config = dict(
    n_layer=16,
    d_model=96,
    n_head=3,
    n_kv_head=3,
    head_dim=32,
    d_mlp=384,
    vocab_size=1024,
    activation='squared_relu',
    norm='rmsnorm',
    norm_place='pre',
    norm_eps=1e-05,
    positions='rope',
    rope_base=10000.0,
    rope_fraction=0.5,
    qk_norm=False,
    attn_scale=0.177,
    bias='none',
    tie_embeddings=False,
    parallel_block=False,
    extras=['local attention windows', 'shifted keys', 'gated attention', 'exclusive self-attention', 'capped logits'],
    init='normal',
    init_std_qkv=0.063,
    init_std_o=0.0,
    init_std_up=0.063,
    init_std_down=0.0,
    optimizer='adamw',
    lr=0.00312,
    beta1=0.9,
    beta2=0.99,
    weight_decay=0.084,
    lr_head=0.0121,
    grad_clip=2.0,
    warmup_steps=369,
    schedule='wsd',
    decay_fraction=0.794,
    decay_shape='sqrt',
    final_lr_fraction=0.0,
    batch_tokens=16384,
    seq_len=768,
    doc_mask=True,
    train_tokens=98320000,
    steps=6001,
    dataset='wikipedia_en',
)
Each number is 128 + 24 x the weight over its row's rms, rounded and kept within 0 to 255. Layers, rows and columns count from 0. Numbers have three digits each. The size before them is the row's rms in percent of the matrix's.

# up: layer 6 MLP up, 384x96, rms 0.103, rows 177-208, columns 0-95
# down: layer 6 MLP down (transposed), 384x96, rms 0.0905, rows 177-208, columns 0-95
up177 100:126110109141119102138183113096147102153130106197070133143130137138125130094098126135162119107169135130180137120147118140097126086149149143130103094137100091124119205127154100097119118117137119150121131107145139117132113134111093119137107176146147133131157102137117139134092107157134096145
down177 101:135091109137125152119112147095146151166148128107123127121120114124120113112111127112101122155121127133102126119100089088136117122116145103135146125155126130206122161125157115166141055132097133125120116145129107133113109073110108129220134112143117113137139112168119108110094104134137096089
up178 100:193131130127095089141124116103151118131139161107116162141102105136138128118116136102170164118142140132121155152121071125130130108120149085114118194116106080136108121133096144074087129131109186143136104107120114141128116137138100146088155132119092151115159094117123102124113147139149149105
down178 098:172124145135136150166160137124168103197123112115148096108135137141083161143149103109108165163122110164166117124143125140133111142147116166101151111075137178155155096117117134139123088087136121131128119118155119069101139131125144161135138147125123120151138117181145108124123132137155100115
up179 107:123131126123128135143136166130107130135124098138119076160092125146147118116149112119129127092134132126125144129123125135140139174184131109104126118136160067169141110110117144157122148108111180142123121068141088100129143097069099144099123169120116155106145141158127111107124125098066098106
down179 106:146112134160118180188149135194144116151133178144163131134123100153124138119122137137173134130158108148146093157134143140105148089107133088131157116154095164118104124100128131115138131127139091090158117137125146172130124163146148077142120097124138103155130162133139130170137141132131170120
up180 100:121101110155181109146130137111144127123117126143096112097120126111108135088133114159136118140115128122149194118181085092108093149114131102135088142143092116099148135116123144074094167142110115149136136159146087124117142126152136120113121125107104103099149094092122154120132096154065153117
down180 096:110099100098133135129128131114176087141152104109126115163169121076151109161151114158108098134099145100140122123085124133137114110140144136103118121173098135143162128092152117128131141083144157142151086157090106142097136121141178163132146112153167164122140147108124157133122153122167136170
up181 114:137121126124154116150124121121138147109132107133133154159141092133125055096168111157160153085117127108151122126116134137119154129138139135121129089114162124126120133180126101063175158085106136132145151121160170117076140128138121145108092133109134116091160162120165133114116113155083126113
down181 114:151100128157158096095120121104148133143128139086152090143133114114139162115149150152110118136097069157101116120127116100148099168129112084141145131093135114075125187090149084149127136122127137118149118123126110126136157103098137146093119133141128098069141167144097141137128098119159096129
up182 110:135132174126080110123118136086141133150101098143092120092124116140115137121145131162164095131167121148155187122089130119128176118143137127078106150136119117123143101093115112082114151096111110120132147109179179142123109115143116158119121161103138088119083099162125134103127134105135107134
down182 110:141140104131122072146139127153143143122088143140126105112148153152095139148134148138131168135129129117149104107100110157136197115111096085180108140103144123099143087123122124096127135112163115098094156154123110073115168166130122106126100081133156173135130120134117104126127122157140113086
up183 082:140155129136129109189100182131145114110145124133140141149103096146142084143129113120148123132154176138127156149081094131170166143130162088089107117119139087128100138143095123121119155144134108114111130122131152145142163141058167092112101148145143125130107142140149151153158163144141148114
down183 081:121120167137121159116117111148136153144102123148158120132140186125120144066150134109164141117125095121114103161139148123118079107158152143124156118133146148162157136107104157149112124107132133151147102115194114132079116094159130145148131111116117115158129117099115167148114082128109067101
up184 096:110143149114131109156144122125170113139174130114136183098085148157108089121094108131122118102093108104140141121102158157151133126125150132097125152154103137093133087113121093124115116115107153152125115146144142139129150132134125166107122157130159085109104154087166144105159106085100147064
down184 101:124099114145132133106091202127137118162124126154100103110142091126138099139106070155136132091138127153152142162139105101146132140145177145137140123141172138129073140123113130112118153125123137159126105106108122096122121087101152108101135123153116144158126128212134117153115150136129102154
up185 095:116121155129113114140160137108121132146170163133155156130134126117114048121127097139159077117121100116110125122155150140090117081127136119140113144186097133101144167133148154099127133095121150138112161104155080128136156163105118142134178152152107130121155122115118135100113146090110088121
down185 090:101132124085152118107160141209121151136139152136143156164131142084127143146104119133118094180127137122129126124106164148130143132132137155088104130142123107106074175117121121115158108149156175131083108160121136142138159114171117107107110162146116135137157136126155163085120133131151107136
up186 105:136104116175144096129127119125143142113089107125093147112151106144138089121118049118132135133100140125132127098116125157124137130179149087163143139163140117106103113174152163116141150089123113131158112109162117111093168108114115157100091136135183156110133133110123080111146111142137104124
down186 103:114153146138169106145144127161116116143138140135133172184100113120096125128141106106122109104116141124077130146122133125149133112095156148096153114128145128101118134133096086196122162136111168128147137132122153114176160165143112098133085142129131119056113103140142108182129148131137121110
up187 097:132097145147106104090141115106131107133160138132148127103043117100117118125152081139143170119135128119134166138149120152129156164136174114135145142127104130155135135125126139105165166120134180106140141120130135118148149180136128115075123154085097131100114158113100140129116084116128078114
down187 096:114124091125142120100142120172151151134140135094102142173143128131132155087125113090097154114092069133118103170145111112096192172103144164118146109126117116137101111100124121143113132161130100145113125111159168141132135107130124097130129144126124177102105152095088123140134138135175139167
up188 101:103129127175154135106105129118120105149109152135127118101113117112152126116106109162138098130146097069189114077168132127096138077139177098119082114119078098115124120127112148125124175139147161141137118119131132127122098163120105114085104130134118178131152131111104116120168111132122134148
down188 098:169116183157143134138087118122154131168123117160118163143095151165130105075097124116108124136139154140089090106108106151185156141091128107151164129120140132127097087153108129156119095179143175111128118128132067120135107153150128144125129112134115124160120118140121120105120130111091126132
up189 098:123151118118129126125125120112134147100152139179096147150076126149112088121116124149163137126112095136120147154132090143117183101135116124156145126162134109135144152120144140131091131103114110154133143115118131136085099155115189141116140144187135134117104172069154101119126176101120174106
down189 094:143155161085124139164092176119164107088167158101131121108159083122168159143102079104121115140127132136147132117127120103112115115111129115127143088146108158166121145119151128201096118147134088146138108143147080119116115110125102097154133095140123095144103118132094129134123158142136143146
up190 100:132151122137108097139091102130116062152126112146110096117115080129145093096160134132115066134131150127140112134084127152112140151184172131135125186098093124124113145126137149121120142127091170166125123127121133104119123121171111115124100163111145183135140147110153091119123105130147120134
down190 099:128138121139144135120133138202111119131145123132129107144076113094088153108103127119146108169107161167144122094107115122119147100120169141117079134141134133137124049111158144142121124097131117108117107101117149146121136156094103105149144102156106106164139122108134117167122109182147146159
up191 109:152143128120127107159145165110099140077124125173125131138132140145132099072173123163142128160111089130125119159112114151128147131139122133124121137103114107115145137122099115115162145101104153133166124112188124110092152134083135172123097148160158101106129153105102142120104166134090082087
down191 109:116100104182144152096129147136139106146145123144084128108070127107128133130133132088091135132122110131135081145177135169146126112100123090097160120093130155131146114139129118081104175154157169140091100119130164139133136156099133145094112119148129126103138143171114131109127134149071116120
up192 088:107091153155116085131122099143120086142146109174082094105128169106113071097102140118131124111127123122111128140138104116177155128111162131160123145131133108151161100167152169090142137125134096092161139152106126128120151113135084144112150143121136130113132089131093096136103156152104138091
down192 090:181125148106155145131155135109187159113123125124162140129124127130109137131111144106100139115128131115131134156110129106142136122089140149077125074138145119156095165149163088149141117162110082114114133153122113140127143113127115116175150147159119125120142144155164181163141093108100188153
up193 102:120157153148106143125156090084120098114105122157112114136112092139104102140108158132101121105154159128131154188122134132140135146138147145116106125161127131148129167101159111053150147116112101137129125159147140113081117122092149094118092151146150112139111090162101091174119145123152123158
down193 104:123107113101146114178114191141139147149149166138110147177163106132152127115152130124153130134169093086149122127137127093139177113138106150125168151106112150151140139094151114161108129111137122158080141115100114154140118163115094118134104132152109113172141137110146119130086135148131188124
up194 104:169100138128084140096157097120112164130147132141135114165133150102091135151150104114144130124137151156133136164110144134130139101162129132092133136171101096176133145117097126143122140140107130142165177058150132109127174140135178132084121133130134142119091097132130077150154113114103115125
down194 101:120148114120144129136136121140153117083093086112109137113143151153130166111144119139150156143138107143123115093134084132098148105113134133158159136088130090119135087110102074091136117108097142088136065166141148115167118126120157116146101147150131116098161072101138118136160162125151150116
up195 109:135134131136122083099146100113132096098116094107128093144135124123136118109180142130111111110130162114157158089126113142123114093133157142133110133149086128131135163148140142091135139136113112144152176129116116135121176144155127138060103133159088185132087125140076130153093094117146101105
down195 106:090138097151141154158112141110113113129144170131146149158131140115148106127104130144129115123107114132084172111133151107120122104129139152095146059089150113139117102173124141124160170115125136099164158161118126108104143096132143126150146143099136144074104152141160118084171126144153121075
up196 098:154156159137129148149154154142133135112168114141146116178115118153113121141160119131176143115124100133124109118124116173061117121153148158154065090140156115124165117158124130121076176175091140163102157165165131148131129123160145130126132139139120143123136155142137153138111148131118158118
down196 098:106149141142093146139103117103146138124142151104146107096116116169149138128129135088143073121173156102115174132102176122141078138162160137126154111115122122114095094115079138108140105180153126117146164107118127135104115137129147162156108159113112110123129131141116089138140133109148085071
up197 106:140136099122166147096156156111112111102126119126144076127140123130128137075110097135138114126119123150172126154121132156157118170150137122122114135133152098103109101163130151153142164113116138156168108100134104137090134118165121114108073139079162117124085150119166116163142100146087086151
down197 105:156119121110072100173117152143137102112150170153135128155087130102105147151137126140151162130134119139123163139129125116093155101049086146103131130139121161089124122143108068120112139122109112113100157145120134132155142160151098141143094138132126155152131129127118160087077143121130096129
up198 097:156100115128146123155076098101119102125121147137159155107106099126163136102156157130186148119114118107154133113119091106108164143167159144151109154144134111102114153105137156115152134153121162146120166123111159117125127175086133127135119127116124174116122151074123102122097160125146081087
down198 096:101153089127101128084111112137109141108114105129117112126086151141101081144136149169114131142147142135118120091085167120137099103063119124166120143150114141114135161116142154100119120149112083134182130121112132113099129150121105137168159089130172151183142110113127138127160121119093110144
up199 089:121086158162068141117130133127093144154135111131090095111100164147170123100082119148141113162093121092111114097156128123117122111202141106145130149094106133158119148098114142118100135112121125147179121138132110129162162148133115086108167102134141114147132141121140110141155112160105137143
down199 092:164147163080169108139127124161116132129126141117091146133133078154152139114125137116136095142124117134098147120123129149129122162107068183124139118089154134099134148123090129111145116119114096149070161142110110140110134127143125088139119092115112152128163154094172147124088125121120076095
up200 095:125127157151158130133140114131129104184146082143093128182089116112164144097188119100163125141136100141159109132163089130115091092120128127161121106103084124138124126124106116108128173119158125137151129155110156159142176156138157105088145173147146121103162143140123135131130137133120129123
down200 098:115151136144126143162086157120127114096145171124134157125139103142128166131138108153144166146117110104125126191090132141194104151103127116086179127113165114130153143137112135125143118179091117141111125186109110134154130157131118118158115128108115115176098132113124125101139122077122154116
up201 100:111124150125115129080140153104103124164123125170133171092117134178124135132123131179166098136090117105194151121114095129114122138166142115161138145120149075136084102137077127139136150134090153110126101113128145158117136123101134165110156147141127120118110124121123093149123158122106141078
down201 095:136118138102113105133106146139136085136107129088098147172154119079130071117137130122125118156167091126145103108124168126136137074103154116133100110106110129078104108161178112135115102152095133154116139130137095129145127159159132101110132083121113131150122150083123144127104165130082152134
up202 102:130081123075108108159138137110140098078117139125111173134120086159118121118164136105113145108152111089138108104139090100119143110119180115129126131138115119157110153142121112063108114124117124123132129129152150087102106180127080167089112128156097112120115103136102132140105170111133132106
down202 103:117167136147124125090171106104124156156158095089151114114129131159103128140101120135097156135130143116115108143125148164123108112129154130127057101132107107103115098108142126127111177142142180106149154104149142136125171115144140134123081144165101150084153136108133117154141179103154132160
up203 106:164126150109184107169148122127112129098150108149100135166133189124146081111134097131120098143179157100125129114103146166138123148162129115142126130136112085113131115134148094141102145121133125136191125099144154130102168118139155137112111120123191104089145136103127085129137127155139134125
down203 105:114132097156183116129124119171132142083118123115147159122134135096108143116122129162138155113107088121139133137081120143119122119082161084157096140156092106153124075154136137131087155157122115131164123105150165172129182166111117117125132139122088097133102105126136109089130119131116160139
up204 105:127151151124146136152168140102096117135114137135130135098139095143109103096111067125124118116105112083104164118106075153130116154195128127157081133132109107098153122106162125157175136113135149170117145095174132102134167148104099119105144141122119137113152094140118116135146147148102117109
down204 110:143121149106131126123123098091111095141120092118120126135130091136094140189126116111116127132116139100099097127084104109101117120114141146158135161129120137125123139157114106154153122104154134149078123135127128039134121145141193153106187120154134134178155109142107107100149120140114142147
up205 084:103098184138183141109124120136148123087148116098148149125135113143144115122175106151178151135098138116120114179160122112120093152155174103131118097134104118105155112158134110092126130097126108117133157129133113120150204163097152134106110143098144100087132130132120128108133114112099107121
down205 087:141081147123070150106152111096147120121131119178111159115171110110133156143085109129089123134119129145147156167148098125088118183099115104104153145121136128084129097147163129181127117156128105168113129163116126127123123103104104113123158115105118148109125119154120148094132167119116169125
up206 096:113122119152119130108115153085149078129128121094127112100137116091122122115133103156172132128131134160152173128155127125100115115162168131112130121092120133147162101153102171126123167142098115142135143145155138152141126110068113084076152125114146133084118165129111146151147177114143082154
down206 104:141116121164138102137155125113134132097141105125163128128158155116151138141109140138099177103143113121111178186130179088111096171137107154143204119089125154153151124115092161123150111164162109117082133129142158133128132118133101124106108119116139104111122118157117118102129133123159086143
up207 103:164082146090084114093115094119130105148093124141109118091125106142105119109163089104130116148117098127168181138148129119120127145137166095139113158148124127105121167156135122099109137140061123137171153110127138141162150161145091106094137145099119139125086115143119139148136132156167147121
down207 099:119122077107118202158160122126137151089150144097157109096134137095085129125152117151142110126120147114103122112092153137097136121149106142122130138114144122076103074133109121106138150136148119134144168126178147148157138123137064123093144103129107142114134128108102144099135147111082116151
up208 107:116106162119150132109134116076143136143161161147129133149152150109142142090124123131111090119132095104182082119117109105095105134134127087113119163127148128152131112158116153089135173110135141139140134097139107144114125116111087100113144150089135173144087116124151138151101122052138100161
down208 107:119119123145124163142123115119120152161104117136148125137119106106081101152141110133105154106125099124145174123114153141114100165139153157149143090109099159104118120176065125097120137132133097121148086145137066127106100150147132142102134163102132116141113136134137176185135159103154169132